Part of a small language model's weights: 11 layers.
Each number is 128 + 32 x the weight over its row's rms, rounded and kept within 0 to 255. Layers, rows and columns count from 0. The size above them is the row's rms in percent of the matrix's.

# layer 3 MLP gate, 320x128, rms 0.166, rows 89-106, columns 0-127
size [ 99  98 105  99  86 102  87  94  88 101  99 104 101 108 106 112 111  97]
[[178 131 129 158 153 136  85 167 107 154 142 134 107 180 147  77 162 144  95  90  99 178  83 139 166 195 135 167  87 134 123 123 158 118 127 134 183 128  48  81 142  84 183 100 167  79 140 146 171 134 156 134 106 199 150  98 166 103 176 142 100 116 170 130 166  97 145 170 176 147 111  92 175 167 160  97 127 150 176  72 131  98 196  92 164 111  86 151 144  99 154 143 155 111 143 138 133 124 142 163 136  84 123 171 122 136 153 150 132 133 132  85 123 174 134 152  93 147 134 105 113 125 135 105 154 110  95  45]
 [109 151 113  97 125 108 116  99 154  98 120 142 150 102 160 187 178 118 117 149 164 106 118 100 223 102  95 116 140 112  75 133 133 127 179  82 102 146 126 182 107 130 133  84 125 127 124 110 137  86 174 118 125 140 117 109 101 164  75 108 166  89 165 124  76 181 155  92 122 138  72 150 124 107 130 116 121  67 121 153  99 177  76 155 103 130 160  65  91 152 139 124  95 174 144 144  94 113 106 101 134 121  95 176  99 104 130 154 107 102 107 123 107 148 156 208 186 135 198 142 120 121 119 181 107  55  61 154]
 [114 107  73 145 137 103 122  97 153 128 152 130 107 164 172  89 128 118 154 113 127  81 119 114 101 120 182 150 133  50 107 141 128 154 191 139 160  74  87 150 144 208 134 211 114  92 130  90 162 123 138 113  66 152 129 127 116 121 106 124 104  81  96  61 141 103 157  44 134 136  80  99 153  90 174 160 119  95 143 150  92 135 127 146 118 143  97  45 119 110 145 116 107 175 112  99 138 128 120 146  98 147 125 139 143 159 107 108 133 148 140 121 156  82 109 162 177 116 113 129 153 113  28  94 133 126 143  58]
 [126 205 136 162 127 155  88  88  52 114 110  92 136 131 120 197 157 166 143  90 107 185 193 170 125 111 161 118 165 158 134 115 150 155 197 145 138 129 186 120 140 137 141 150 116  78 120 172 140 116  93 145 108  85 143 146  79 189  94 172 156 186 129 108 182 104 158  97 103 156 154 138  90 100  91 122 120 137 145 148 114 122 157 151 102 123 119 136  54 197  98 162 132 114 167 146  55 159 109 113 163 133 188 114 152 134 136 137 109 112 148 131 118 145 151 111 122  94  82 133  88  70 166 128 168 149 109 109]
 [143  69  74 134 128 125 133 143 135 101 119 156 189  86 156 114 118 175  73 112 117 142  90 149 195 156 154 168 195 105 151 114 143  44 112 148 151 169 132 165 120 186 142  70  87 130 169 107 131 144 138 104 124 111  52 118 152  83 124  89 126 122 148 127  99 135 113  80  98 126 127  96 100 169 104  75 136 149 202 139 106 147 128  83  95 156 104 145 101 128 139  83 175 152 124 101 170 143 123 162 173 126 160 155 117 153 142 108  80 134  90 171 104 150  92 133 109  73 203 165 116 108 152 170 160 146 135 148]
 [130  67  91 152 174 118 138 179 116 100 110  98 118 170 112  94 126 122 151  44 169 136 132  97 121  60 111 164 148 104  82 147 118  89  36 112 140 107 121  39 150 109 107 174 149 107 132 156 146 135 106 126 110 105 151  97 110  98 203 148  62 139 127 149 182 125  76  67 153 137 168 113 175 153 136 151  96 174 145 152 162 113 186 145 129 128  84 142 117  71 147 139 121 112 149 139 143 138 108 180 121 201 145 156 160 126 122  98 109 118 154 134 108 127 120 177 127 176  91 114  98 129  98 179 147 130 112 126]
 [145 105 171 192  48 226 178  68 148  99 176 138 119 113 146 185 149 184 157 104 137 109 113  82 148 119 135 119  97 141 131 133  74 165 108 125 169 132 160 108 118 122 111 128  91  59 140 125 169 112 137 139  70 128 149 187  93 101  84 113 127 164 159  92 146 154 166 152 118  98 178  80 130 111 163 129 132 162 165 154 139 141 135  77 158 124 126 149 161 134 113 137 151 113 113 108  77 100  86 125 111  92  91 105 120 185 158 149 176 121 113 153 127 179 188 129  98 146 132 149 113  67 147 150 156  96  89 105]
 [181  50  81 121 117 141  98 166 148 136 145 106 134 181 118 115 147 165 133 147 109 123 113 157  24 142 163 156 118  76 131 142 143 116 118 107 117 134  84 123 112 151 114 157  95 115 153 109  53 117 125  47 120 149 139 136 143 193 134 132  86 144 134 136  53 112 116 135 146 157 189 128 164 137 139 125 114 141 107 140 100 125  98 141  86 126 120 121 141 190  75 111 116 143 156  90 206 156 163 124  51 188  73 138 121 109 161 136 153 121 123 128  61 144 105 143 130 120 121 147 138  74 137  88 148 201 135 146]
 [147 111 113 152 132 161  98 108 157 109  96 170 164 114 165 164  94 170  77 138 132 152  70 138 142 128  83 159 140 162  90 117  95  92 165 136  57 169 199  68 166 165 130 124 132 131 158  97 103 137  97 103 146 143  56  93 105 155 128 155  87 116 117 112 174 103  60  98 138 147 114  93 157 155 156 123 116  53 156 141 141 157 165 133 104 106  95 120  96 152 140 138 135 120  21  98 168 126  93 184 118 141 159 116 127 124 107 134  35 170 123 100 113 128 136 119 135 115 139 149 100 100 152 132 101 190 120 157]
 [154  88 108 110  90  87 133 109 122 137 183  57 125 119 127 150 158  73 160 122 205 124  85 121 103 104 143 127 133  90 141 158 118  70 149 172  91 152 138 145 150 150 112  53 120 134  83 124 129 134 118  99 182 114 214 120 123 148 175 124 112  67 172 106  88 164 159 164 185 112 149 112 114 103 154 168 187  58 143 178  90 117 114 135 102 116 101 124 140  98 127 123  96 161  96 153  84 131 111 129 169 118  94 128 149  81 192 151 178 136 174  65 141 126 154 124 177 141 115 134 138 120  91 153 115 173 123 105]
 [105 167  76 162 155 126  78 138 120 181 103 113 158 145  91  88  88 190 178  93  85 130 119 134  90 124 108 179 131 145  65  98 152 149 122 138 101 100 109 152 129 118 151  89 105  94 138 123 134  74 144 125 123 131 204 101 148  79 130  88 141 156  55 163  72 154 156 131 167 147 110  78 148 102 102  60 143 158 118 132  94 160 162 145  90 197 116 121  86 181 186 139 125 126 140 130 122 119 186 138 134 156 111 161 127 150  83  93  70 131  89 189 159 112 151 111  63 114 104 131 139 128 114 167 162 102 118 119]
 [153  55 178  87  88 112 123 186 168 118 180 119 152 140 133 120 120 198  60 133 109 112 121 148 114 151 107 146 148 157 111 129 164 115 133 113 114 143 140 158 126 161 183 182 156 174 158  98 124 122 161  94 128 182 187 139 165 117  96 119 114 100 145 171 114 142 140 133 132 110 122  94 185 148 156 116 140 132 130 122 201  72 104 148 161 208 120 121  92 104 148  98 129 119 102 160 130  79 162 116  94 118  33 119 172 135 179 138 110 116 168 131  71 132  56 122 149 131 122 160 168 145 133  70  95 120 161 114]
 [131 104 118  92 126 150 119  94  93  96 128 164 155 113 159 133 106 147 165 144 138  71 107 112 188 164 135 142  78 131 101 126 107 102 105  86 119 110 197 162 141 136 185  70 133 163 149  76  88  84 134 158 117 103  83 104 104 121 139 102  89 139  87 127  71 207  55 130 161 145 132 146 186 127 176 126 139 136 132 114  90 165 161 144 147 119 129 110 122 112 135 135 125 160 170 133 162 150 136 145 160 167  95 107  93  99 120  69 161 122  85 201  87  77  60 163 124 115 157 131 153 145 128 182 160  63 165  93]
 [ 99 152 103  73 118 110 107 145 127 126 115  80 101 101 175 115 141 121 139 157 141  97 126  63 150 102 119 167 149 109 173 137 114  81 116 125 180 120 117 133 158 102 122 114  87 120 146  98  88 133  66  78 168  47 143 117 166 119 141 141  95 124 188 118  82 121 114 133  73 159 111 122 118 133 151  78 180 157 104 125 168 118 122  74 155  62 135 202  71  95 170 100 116 124  68 126 122 103 109 165 101 155 125 128  98  96  96 175 174 130 126 145  82 133 206 136 151 154 127 135  71  60 113 142 103 147  91  98]
 [139 140 164 140 188 123 180 154 160 155 116 162 122 143 141  88 131 177 116 124 160  85  92 108  43 143 111 159 101 141 130 120 192 137 108 125 179 142 149 142 104  88 146 104 121 119  83 139 109 104  98 171  77 172 154  92 172 173 126 105  83 197 123 103 122 135 136  88 159 110  88 108 105 125 150 178 116 154 100 121 176  95 163  95 147 130 100 108 124 107 156 113 171 177 148  89 154  95 105 163  88 105 127  79  85 159 175 169 146 134 193 138  77 136  84 163 107 182  99 159 105 118 134 111  71  86 190 136]
 [144 103 200 151 134 186 141 122 164 140 198  99 182 128 158 184 108 144 125 203 158 107 179 141  91 183 176 172  74 165 123  90 113 109 121  89 123 140 158 152 106 154 147 108  77 114 146 153 126 102 100 154  94  93 165 171 140 166 153 161  92 105 169 166 164 187 122 121 141  88 142 129 101 145 154  92  86  91 121 124 117 140 177 112 174 166 127 132 168 123 132 119 186 141 145 121  85 150 169 105 169 113 142  69 140 157 123  86  94 100 188 159 150 176 115 134 113 119  70 150 138 122 176 113 158 106 101 134]
 [112 148 123 111 182 166 123  95 124 145 156  93 146 106  96 103 115  74 144  76  99 153 127 172 211 118 191 197 153  92 113 120 147 101 113 128 152 130 162 147 160 138  72  87 118 115 136 109 170 139 128 151 126 157  60 118 103 121 214 100 137 143 152 111 120 115 127 119 128 114 152 106  94  98 188 147 149 183 170 107 126 140 171 139 186  99 129  98 136 215 157 111 144 134 179 150 109 120 117  70  79 142 128 109 138 176 138 119 184 122 136 132 161 126 164  91 148 112 110 124 174 132 174 178  93 204 149 128]
 [154 116 128 165  92 168 159 129 171 117 115 121 176 115 123  80  62 126 122  92 140 157 125 109  94 105 100 189 159 140 111  85 105 137  98 104 117 125  53 103 156 136 121 119 187 134 159  84 115 122 126 169 125 171  91  86  90 116 180 131  76 103 154 108 123 144 142 166 161 113  83  50 179 113  56 143 156 131 186 151 107 126  57 120 140 172 111 155 117 164 149 124 137 142 169 133 111 141 131 132 130 129 205 119 148 116  86 114 163  86 100 133 177 134  72 161  98 116 121 129 129 141 201 123 123 126 179 195]]
# layer 3 MLP up, 320x128, rms 0.165, rows 89-106, columns 0-127
size [ 97 103 107  98  96 100  88 101  87 101 108 103  95 105 104 118 101 103]
[[120 128 141 200  74  83 101 162 142  72  79 104 118  87 128 102 173 130  86 107 123 127 131  67 113  85 114 163 141 120 162  99 164 180 117 139 115 121 135 118 146 113  88 155  46 134 107 141 113 107  88  88 203  92 130 134 162 177 132 109  91  73  66 176 126 113  90 132 107 115 129 107 132 193 116 114 161 140 160 165 100 179 102 108 123 100 124 117 147 123 143 154 125  88  63 157 149 177  90  49 114 111  80  75  89  84 119 152 153  85 133 103 108 110  89 132 130 123 127 111 147 173 148 122 108  80 150 134]
 [127 120 125  92 155 144 122 123  98 143 173 128 146 133 105 123  90 154 140 132 160 100 166 134  94 160 121 120 123 157 134 133 112 106 137 134 122 159 134  90 130 105 143  42 100 225 140 126 121  76  97 150 119  78 248 137 163  83 172  72 137 142  91 109 114 133 151 117 136  92 119 119  84 139 128  79 128 195 103 129 161 115 172 154 168 124 130 163 150 124 146 115 134 125 127 141  65 138 179 191 113  92 133 114 137 144 184 136 116 212 184 102 142 142 114  72 154 100 169 129 113 163  96 125 107 167 154  66]
 [133 118 112 156 100 207 136 137 147 131 135 149 129 110 115 179 140 108 100 165 111 119 103  70 183 157  74 158 195 115  46  97 136 114 146 121 117 177 141 105 147 152 188  92  82 150 161 116 110 122 149 139 126 150 146 145 112 140 157 110 155  93 171 146  99 134 104 103 144 154 110  48  70 167 123 134 130 167 201 139 138 156 141  98 166 138 121 104 149 191 157 121 144 131  92 183  37 123 158 182 141 105 142 134 109 141 131 190 158  97 140 159 108 132 115 117 103 120 127 133 105  33 155 110 104 117  92 153]
 [190  92 117 150 141 124 109 100  86 124  78 120 141  91  65 136 125 152 105 124  65 129  98 137 140 115 176  99 138  96  95 149 126  93 116 133 111 162 133 167 114 107  92 119 138 120 114 117 122 145 126 238 120  97 113 110 105 106 164  95 115 126 178 155 191 123 101  89 203  86  89 112 175 134  95  97 134  92 165 147 158 153 106 151  91 117 119  93 118 152 116  94 137 149 139  70  94 153 153 188 156 134 133 146 126 160 141 122  91 144 128 161  66 132  76 138 143 224 135 129 110 182  94 141 159 145  51  94]
 [123  88  98 181 112 133 126 120 226 165 150 107 143 112  93 100 145 157 121 136  76 155  69 173 118 146 121 144 106  99 173 140 133 123  90 128 130 136 155  52 156 134 167 141  90 165 160  82 139 157 143 108 147 150 107  95  96 139 161 114 115  90  80 151  59  97 174 128  89 119 162  74 150 145 151  75 125 158 178 192  67 153 124  95 123 138 139 149 110  77 179  83 156 140 188 136 112 151  83 159 111 119 123 139 117 135 106 115 107 157 129 145 123 139 191 143 158 179 127  93  92 104  79 176 138 105 158 173]
 [120 152 143 140 138 164 124 116 164 168 120 119 120 132 195 164  91  81 142 133  86 141 113 154 119 133 125  97  78 110  71 162 118 106 153 133 120 162 150 110 176 113 160 108 118 164 127 108 138 118 118  78 140 123 108 112 135  87 128 138 137 161 111 143 140 150 147 136  68  96 152 142 155 131 219 177 189 102  82 107 169 124 118 165 113 115 214 164 112 164 167 144 117  86  94 205 155  85 146  99 123 149 161 119  70  86 121 143 131  85 113 136 144 155 246 174 111 112 122 144 156  89 175 137 113  73 114 110]
 [116 168 121 112 118 140  76 162 116 182 149 138 122 119 157 154 139 120  99 101  99  99 178 147  79 189 174 152 133 113 170 133 170  89 149 110  99 127  87 179 122  90 129 134 180 170 114 189 119 148 135  72 109 167 125  86 154 104 135 131 100 112  92 167 146 142  83 125 217 162  71 166 140 129 123 159  85 109 109 124  65 123 137 187 134 126 117  79  67 111 146  80 130 129  84 158 134 172 177 136 187 120 174 151 151 119  99  94 159 179 158  84  99 132  52 166 155 116 166 122 116 106 131 123 127 149 134 110]
 [104 106 135 166 100 143 203 201 114 158 150 183  99 159 139 146 148 144 111 113 146 120  73 155 147  82 105 127 117 170 165 103 137 171 129 216 129 150 130  96 151 115 158 163 120 189  93  85 119 163  68 155 124 107 148 162  98 100 136 134 128 145  91 147 159 181  97 135 109 101 109 133 109 135 142 117 121 118 109  97 182 135 126 145 121 161 166 112 124  79 164  79 174 121 128 168  86  68 144  50 164  80 102  89 105 142 120 170 200 106 104  92 175  98 128 190 134 145 152 107  87 145 126 111 171 124 131 154]
 [150  93 118 121 118  50 162 142 108 179 151 130 125 116  75 106 218 176 124  91 124  71 151 151 117  74 163 136  88  81 168 150 112 156 124  66 119 126 152 122 107 118 161 131  75 131 136 128 132 124 121 175 138 116 125 126 171 101 152 139 121 132 151 167 130 141 179 167 124 160 170 121 133  48 142 113 125 105 139  68 120 104  77 146  87 155 105 140 177 119 101 146 104 187 165 124 142 153 100  63 110 122  94  94 179  94 106 120 150  48 163 165 159  71 112 132 120 159  88 102 164 176 121 124 122 148 120  82]
 [132  97 102 135 141 205 124 111 133 123  97 122  95  73 165  98 122 162 106 143 181  97  52  96 140 156 142 166 108 129 111 139 150 114 144 169 138 140  72 158  88 118 156 156 197 101 101  93  82 146 133 145 163 146  82 161 154  71 116 104 119 131 127 149 163  89 116 225  88 150 122 130 164 103 109 137 126 165 139  86  68 115 124 128 130 104 105 139 133 103 170  86 118 119 104  93 204 107 142  87 110 144  78 112 131 190 114  80 175 121 145 155  96 147 111 159 116  78 137  92 104 174  76 114 192 139 144 101]
 [ 89 200  55 137 141 151 105 118 177 162 125 121 149 108  98 113  97 170 141 133 156  67  91  88 132 132 124 199 111 132 137 111 131 172 156 113 124  62 114 149 118  88 160  86 119 108 141 149 132  73 132 129 157 142 192 101 170 125 138  89  83 134  73 182  49 121 168  90 147 156 116  98 132 149 110  56 135 147 129 104  90 124 137 114 127 190 129 111 126 124 170 158 113 156 136 132 158 127 191  63 164 116  90 171 140 137 107 176  71 137  85 166 189  98 156 134  97 131  78 129 160 120 128 119 120 125 141 118]
 [154 106 138 122 100 122  64 107 164 107 148 111 160  83 168 170 183 125 147 123 132 132 181  74 133  96 146 114 116 106 105 127 152  97  86 154  90 141 189 121 143 178 115  92 151 185 107 159 108 120 164 128  94 111 164 146 170 117 132  99  87 163 161 170 136 159 173  36 113 120 169 137 114 149  93 196 164 151  91  61 165 126 139 180 122 155 197  94 143 103 149 178 144 121 111 105 121 144 126 166 132 131 129 136 120 168 140 113 130  83 126 145 165 109 148 159 133 177 133 149 154  47  96 107  81 157  97 183]
 [114  88  89 101  84 153 159 185 136 138 128  91 165 192 121 105 150  89 111 132 103 162 135 148  98 132 171 114 141 119 145  89 105  98 148 147 129 115 181 176 143 111 138 139 116 138  79 131 191 164 119  92 166 140 128 168  60 109 203 100 112 110 161 163 111  92 147 132 100  80 121 126 132  98 193 126 152 120 135 117 153 153  99 100 147 133 153 154  43 126 187 101  28 138 106 103  85 189 148  90  77 104 137 127 145 128 135 164 116 117 105 122 161 119  92  75 131 125  56 135 171 136 129 115 169 137 106  89]
 [ 75  97 141 167  91 106 129 180 161 165 113 172 119  79 179 120 141 115 140 121 138  70 113  70 123  87 103 132 105 127 157  73  98 165 115 124 155 110 114 139 110 143 181 145  79 173  92 156  84 132 121 147 117 106 144  79 123 120  87  60 120 111 167 161 108  87 103 135  81 107 172 104 126 111 118 164 158 122  72 149 114 107 112 137 134 152 122 136 135  84  87 132 107 175  98 111 109 161 119 118 131  64 164  84  61 121  80 107 157 128 151  88 167  91 203 158 122 167  75 180 116 123 183 139 147 139  69 168]
 [146 179 106 135  88 167 154 121 116 156  77  72 132 128  90  99 139 178 129 119 120 111 107 100  88 147 144 111 138 119  84 153 153 147  85 165 179 148  93  76 151  65 186 169 142  77 128 187 127 133  86 133 124 110 133 117 137 133 107 153 165 201 164 137 191 143 133  99  97 118 122  53 152 147 137 182  91  85 208 155 108 135 141 109 122 146 135 101 107  72 119 112 179 146 163  79 119 151 149 138 134 148 183 172 143  95 109 140 167  71 185 132 124 141 142 133 144 126 134  82  84  91 139 145 103 122 192 113]
 [119 147 170 117 179 138 145 207  72 101  68 157  97 108 117  75  66  97 123 106 123 119 124 124 137 154  63  76 133 165 120 125 107 111 155  88 111 136 115 132  92 138 110 166 100 146  96 125 132 148 145 120  90 114 114 182  93 139 117 113 100 113 103 118 146 116 178 191 114 134  63  98 150 158 116 145 140 130 171 157 138 180 153 119 127 125 149 143  77  93 131 143 175 127 112 133 104  89 133 143 101  99 136 218 161 183 101  74 126 187 103 146 100 117 135 139  50 163 155  50 124 147 194 115 109  84 124 123]
 [ 87 107 172 110 152 134 145  62 185 159 154 106  98 174  97 108 152  80 130 126 181 131 124 107 136  98 152 125  69  90 104 104 144 162 148 128 127 170 104 129  82  88 126 134  84 144 139 123 171 210 130 142 116 128  62  74 122 143 119 127 133 126  75 149 124 130 133 134  94 153  95 100  64 189 126 146 115 189  88 164  92 154 134 117 141 144 116 148  93 127  92 110  79 108 102 134  76  78 182  72 175 129  46 120 137 136  90 110 207 145 123 100 155 139 149 146 143 124  95 104 132 157  99 167  96 119  82 107]
 [144 128 151 164 177 103 191 198 112 146 107 156 132 122 125 101 124  90 134 140 128 173 175  88 117 160 156 133 181 104 217 136 116  98 138 181 111 109 132 149 127  73 138 155 117  52 104  87 120 105  91 119 119 167 155 149 110  87 138  98  62 159 154 154 134 147 136 163 147 137 158 144 101  81 133 143 169 107 101 172 138 183 140 153 147 119  95 119 156  88 102 105 131 123 141 149 145  94  93  87 161 164 113  45 131  96 196 143 147 154 128  59 154 157 122 136 133 101 151  68 111 161 164  80 169 164 135  97]]
# layer 3 MLP down (transposed), 320x128, rms 0.15, rows 89-106, columns 0-127
size [100 106  98  95  87 100  71 101  85  99  78 102 102 101 100 116 103  98]
[[191 131 127 124 144 141 107 151 153  72  98  99 117 148  97 101 144 156 117 184 145 125 151  89 109 139 135 135 101 150  90 107 152  92 156 103 121 150 139 168 117 102 140  98 173  80 139  79  92 177 143  73 137 140 164 145 162 102 117 118 153 169 162 187 111 152 114 153 150  57 193 144 130 133  92 169 148 161 103 124  95 116 109 117 155 117 154 117 147  74 160 145 136 168  31 163 168 114 148  75 116  37 139 144 175 158 152 129  85 121 151  95 109 165 124 143 111  77  88 142 141 156 111  72 107  73  78 106]
 [122 109  92 193 116 111 132 150 110 150 125  79 133 191 180 103 118  75 128 130 122 116  89 131 102 155 129 137 128 117 147 164 106 124 122 155 160 108  90 190  87 135 136 130 122 148 133 136 156 106 107 108  94 164 157 185 121  95 155 113 107 111 130 160 118  98  77 161 144  97 159 183  99 172 123 120 119 158  78  83 142  85  81 183 121 132 110  79  91 165 125 163 111 176  62 147 135 154 181 125 122 142 128  58  87 129 136  86 182 140 154 166  62  93 164  95 112 193 155 144 146  98  74 115 143 135  40 124]
 [190 108 121 152  98 153 172 186 138 120 160 142 101  75  83 138 146  71 114  84 109 200 126 150 202 122  95  85 143 107 131 106 136 102 137 169  98 125 150 114 140 131 104  78 158 116 131 126  90 131 133 117 144 162 171  61  87 162 159 119 122 151 149 132 111 152 112  80 170  85 119 150 122 145 104  95 166 169 101  90 138 157 134 109 200 162 139  98 175 161 137 169 143 131 117 169  99 101 146 213 105  98 143 191 111 111 120 151 111 108 173 194 158 152 148 132 138 149 151 115 112  71 103 101  50 111 113 135]
 [158 134 121 146  98 106 195 167 100 127  78 105 157 111 152 115 118  92  97 126 150 188 132 142 117 173  90  70 126 125 136 150 114 112 134 108 117 140  65 129 167 155 132 133  91 137  92 102 132 164 116 102 157 121 191 169 190 125 148 144 120 179 167 113  97 147 206 138 137  92 125 122 158 153 156 128  85 135 118  79  65 101  96  94 172  95 122  63 117 135 137  67  86 146  78 113 103 156  64 113  64 101 123  80 149 136  56 156 122 119 154 127 126 105 139 108  94 120 169 173 134 115 105 120  74  71 120 174]
 [189 122 155  97 143 121  94 100  76  83 147 151 136 139 147  86 153 109 135  79 114  93 199  92 129 146 106 155 171 144  98 147 121 120 180 132  84 138  80 181  92 142 132  88  95 141 148 159 122 143 127 166 147 163 122 155  93 101 131 111 112 129 187 127 184 158 145 195  84 174  62 123 137 146  96 139  53 140 141 157 148  67 138 128 175 131 153 131 173 145 152 174 115 127 101 113 160  70 135  98 128 100  97 103 126  64 171 103 120 174  85 140 118 142  59 101 122 152 157 192 105 128 148 175  94 155 139 115]
 [177 138 104 131 163 141 146 109  97 149 102 125 127 139  92 157 103  92 134  97 126 153 120 156 146 190 134 134 118 121  88  66 136 177 135 110 185 190 141 110 212  87 112 105 117 182 167 154 122 151 140 150 185 134 133 143 119 123 168 104 129 177 114 148 129 132 120 100 165 208 140 118 150 148 123 161 173 103 139 105 126 122 188 123 144 154 219 135 159 171 136 147 106 121  94 128 120 119  98 163 115 122 146 153 177 144 101 169 118 115 132 111  98 138 181 174  80 163 160 162 109 193 124 134 210  65  79 169]
 [162 152  55  81 139 162 150 123 191 126  58 129  84  70 101  89 187 134 134 113 136 135 155 150 108 143 145 139 135 104 123 169 168 117 109 111 147 156 130  64 157 189 123 148 189 143 178  76 162  97 127 106 105 145 154  94 158 100 117 137  96 117  91  84 156  60 122  63 102 122 128 105 167 105 128 117 177 101  42 144 135 119  85 116 141 169 112 108  70 132 161 136 109  77  96 138 110  67 136 112 112 135  89 122 102  99 126 124 110 110 173 165 162 123 155 131  87  99  84 112 187 131 101 150 123 155 110 152]
 [134 165 195 175 125 119 100 132 124  99 126  87 139 120 119 100 120  74 126 102 111 177 129 137 101 123 183 160 130 186 139  75 111 133  76 154  89 145 102 165 177 108  62 110 186 113  86 147  52 152 133  90 121 143 101 120 113 167 144  98 114 109 178 132 103 122 132 117 136 106  74 154 104  77 133 130  99 120 154 109 157  80 141 118 161 140 144 141 149 139 125 179  84 165  93 183 159 135 136  63 117  92  80 109 166 148 143 104 107  92 108 112  82 161  62 110 163 131 188  93 154 169 162 153  62 131 125  79]
 [ 94 100 105 171 121 161 141 118 159 157 104 199  75 155  92 116 105 117 105 140  95 168  95 159 136 133 175 175 111  94  52 161 131 153 123  94 148 156 148 116 121 153 109 104 202 190 132 150 165  89 102 123 135  88  97 169  54 120 121 144 119 109 151 127 142 128  81 137 183  96 165 130 155 113 102  85 115 101  63 129 161 176 157 153 154 111 178 133 158 160 190 152 156 144 115 109 133 126 108 105 124  87 142 120  46 119  77 147 114 107 161 165 148 158 139 104 108  88 106 206 166 112 161 138 131 156 150 164]
 [110  70 173 106  80 153 108 153 116 104 142 162 191 143  88 179 102  84  85 176 129 147 177 128 181 107  73  98 170 118 124 154 132 143 107  57 144 106 162 113 155  99 122 113  75 104 170 149 124 125 150 103 156 109 137 120 145 120 145 163 106 172 148 144  95 152 137  66  64 162 102  83 137 147 121 149 104 117 156 164 135 149 151 102 132 161  94 140 126 134 136 125 114 126 134 127  90 148  62 193  83 207 158 152 131  94  79  96 146 145 200 115 126 132 117 152 121 173 123 170 124  47 146 143  63 109 135 126]
 [118 154 187 166 152  92 144 141  88 171 123 128 137 109 100 125 163 152 145 172 149 110  48  92 105 118 116 117 118 107 100 127 144 172 157 180  92  98 143  71 150 113 129  76  50 116 137 113 101 151 122 121 190 151 144  88 138 138 139 147 118 146  97 119 123 169 110 146 159 126 119 156 132 145 113 124  82 169 109 112  98 104 147 102 122 142 224 100 136 134  77 127   8 159  89 123 146 163 118 163 143 161 111  61 180 119 118 120 158 168 100 136 141 164 154 182 135 121 132 138 112  59 164  96 131 160 170 143]
 [157 181  56 119 187 158  89 100 153 101 151  87  77 135 118 102 114 157 141 177 100 125 108 133  93 148 129 172 103 127  99 125 102 119  90 130 147 127 161  63 200 158 111 138  80 201 119 136  81  96 138  86 134 169 174 143 125  83 148 111 171  95 104 125 107 142 101  68 131 180 165 131 171 195 123 138 126 106  76 192 156 138 155 108 107 137 137 163  90  94 141 110 138 110 136  98 130 121 132 142  71 132 166 140  95 137 133 116 129  90 108 180 114 129 170 113 176 116  40 128  80 142  84 156 142 100 132 116]
 [154 133 141 111 113 130 156  59 123 157 154 151 157 101 161  92 167 199 136 157  91  95 109 149 201 135 161 151 126 101 112  86  97 111 165  90 130 117  71 133 147 173 117 205 107 168 124 147 152  86 115 114 161 138 103 142 169 126  70  93 126 161 131 100  81 183 201  97  87 160 138 135  82 143 138 104 124 175 118 154 179 121 113 123 143  83 170 134 157 157 158 208 183 173 123 106 122 146 129 172 159  78 139 149 153 111 153 111 124 103 115 128 156 133 136 106  88 132 169 118 111 131 129 142 123  63 206 115]
 [ 91 148 123 131 167 136 127 131  89 192  63 100 109 104  76 105 110 128 133 147 148 129 177 166 157 136  85 127 155 164 169 143 189  69 110  91  39 144 120 144 121 119 104  79 115 127 144 121 121 165 177  81 111 117 110 141 116 166 122  91 155 173 141 135 136 109  89 112 127 152 135 142 142 104 175 158 177 146  89  95 109 112 115 153 192 154 139 139  49 107 124 189  82 148 141 186 149 169 155  82  72 100 173 144 159 139 140 184 131 153 104 113  76  97 141 132 113 105 159 103 104  65 131 111  75 150 122 160]
 [134 168 118 159  91 130 138 190 107 121 110  24  99  75 135  76 113 109 101 169 131 101 124 155 128 147 156 125 132 126  97 157 111  67  72 189  94 140 150 147  71 134  85 136 111  74 121 120 187 137 170 111 148 140  95 109 145 141 127 142 111  93  87 148 165  95 117 154 151 118 130 102 141 131 112 166 141  77 151 189  99 145 152 129 148 166 172 182 197 123 156 117 139  76  98 115 155 146 104 112 150 127 142 107 113  78 214 144 107 106 106 197 117 109 119 167 114 131 102 111  94  61 146 146 159 163 168 128]
 [147 152 127 103 197 125 119 189 102 118  97 122  90 113 167 120  81  45 114  85 128 179  71 162  83 140 153  98 164 114  80 101 141  93 141 155 114 149 108  68 106  75 149 163 130 136 100 123 144 151 109 111 150 110 110 163  81 133  84 114 162 185  74 138 179 123 119 154 157 169 126  87 119 136 150 137  86 152 137  95 187 177 158 133 138 163 162 118 106 165 141 131 115 148 141  95  96  60 142 132 160 139 153 139 227 118 115  77  79 154  87 151 114 117  69 106  80 104 150 105 147 123  96 140 143 119 113 137]
 [ 90 127  74 126  87 103 152 106  71 129 150 108  88 129  83 119 212 113 129 134  32 133 153 125  76 156 117 107 215 166 176  89 133 109 112 137 165 132 102 107 138 135  82 129  92 112 116  93 146 161 142  76 121 138 107 152 145  71 167 136 155 112 156 173  89 102 113 119 140 153 131 165 136 136 100 154 135 185 128 101 144  78  97 165 165 117 108 149 113 152 155 133  92 154  70  88 164 147 205  62  88 114 138 136 124 158  83 144 145 129 168 133  78 140  92 162 122 143 138 116 150 117  89 121 133 114  55 119]
 [137 137 146 100  87  90 147 137 131  85 106  80 111 108 121  94  93  56  70 171 108 157  79  99 124 141 149 140 109  98 125 156 136 110 131 123  99 131  70  86 172  72 128  57 177 137  45  82  81 156 134 126 130 155  84 126  53 175 101  76 154 159 171 166 168 136  91 104 134  88 165 117 140 145  95 127 112 155 156 119 165 106 137 124 156 125 141  74 111 136  95 164 156 130  87 112 120 113 152 167 127 139 126 140 126 120 142 198 128  98 168 115  92 143 113 182 105 111 104 192 104  61 105 126  69 123 129 134]]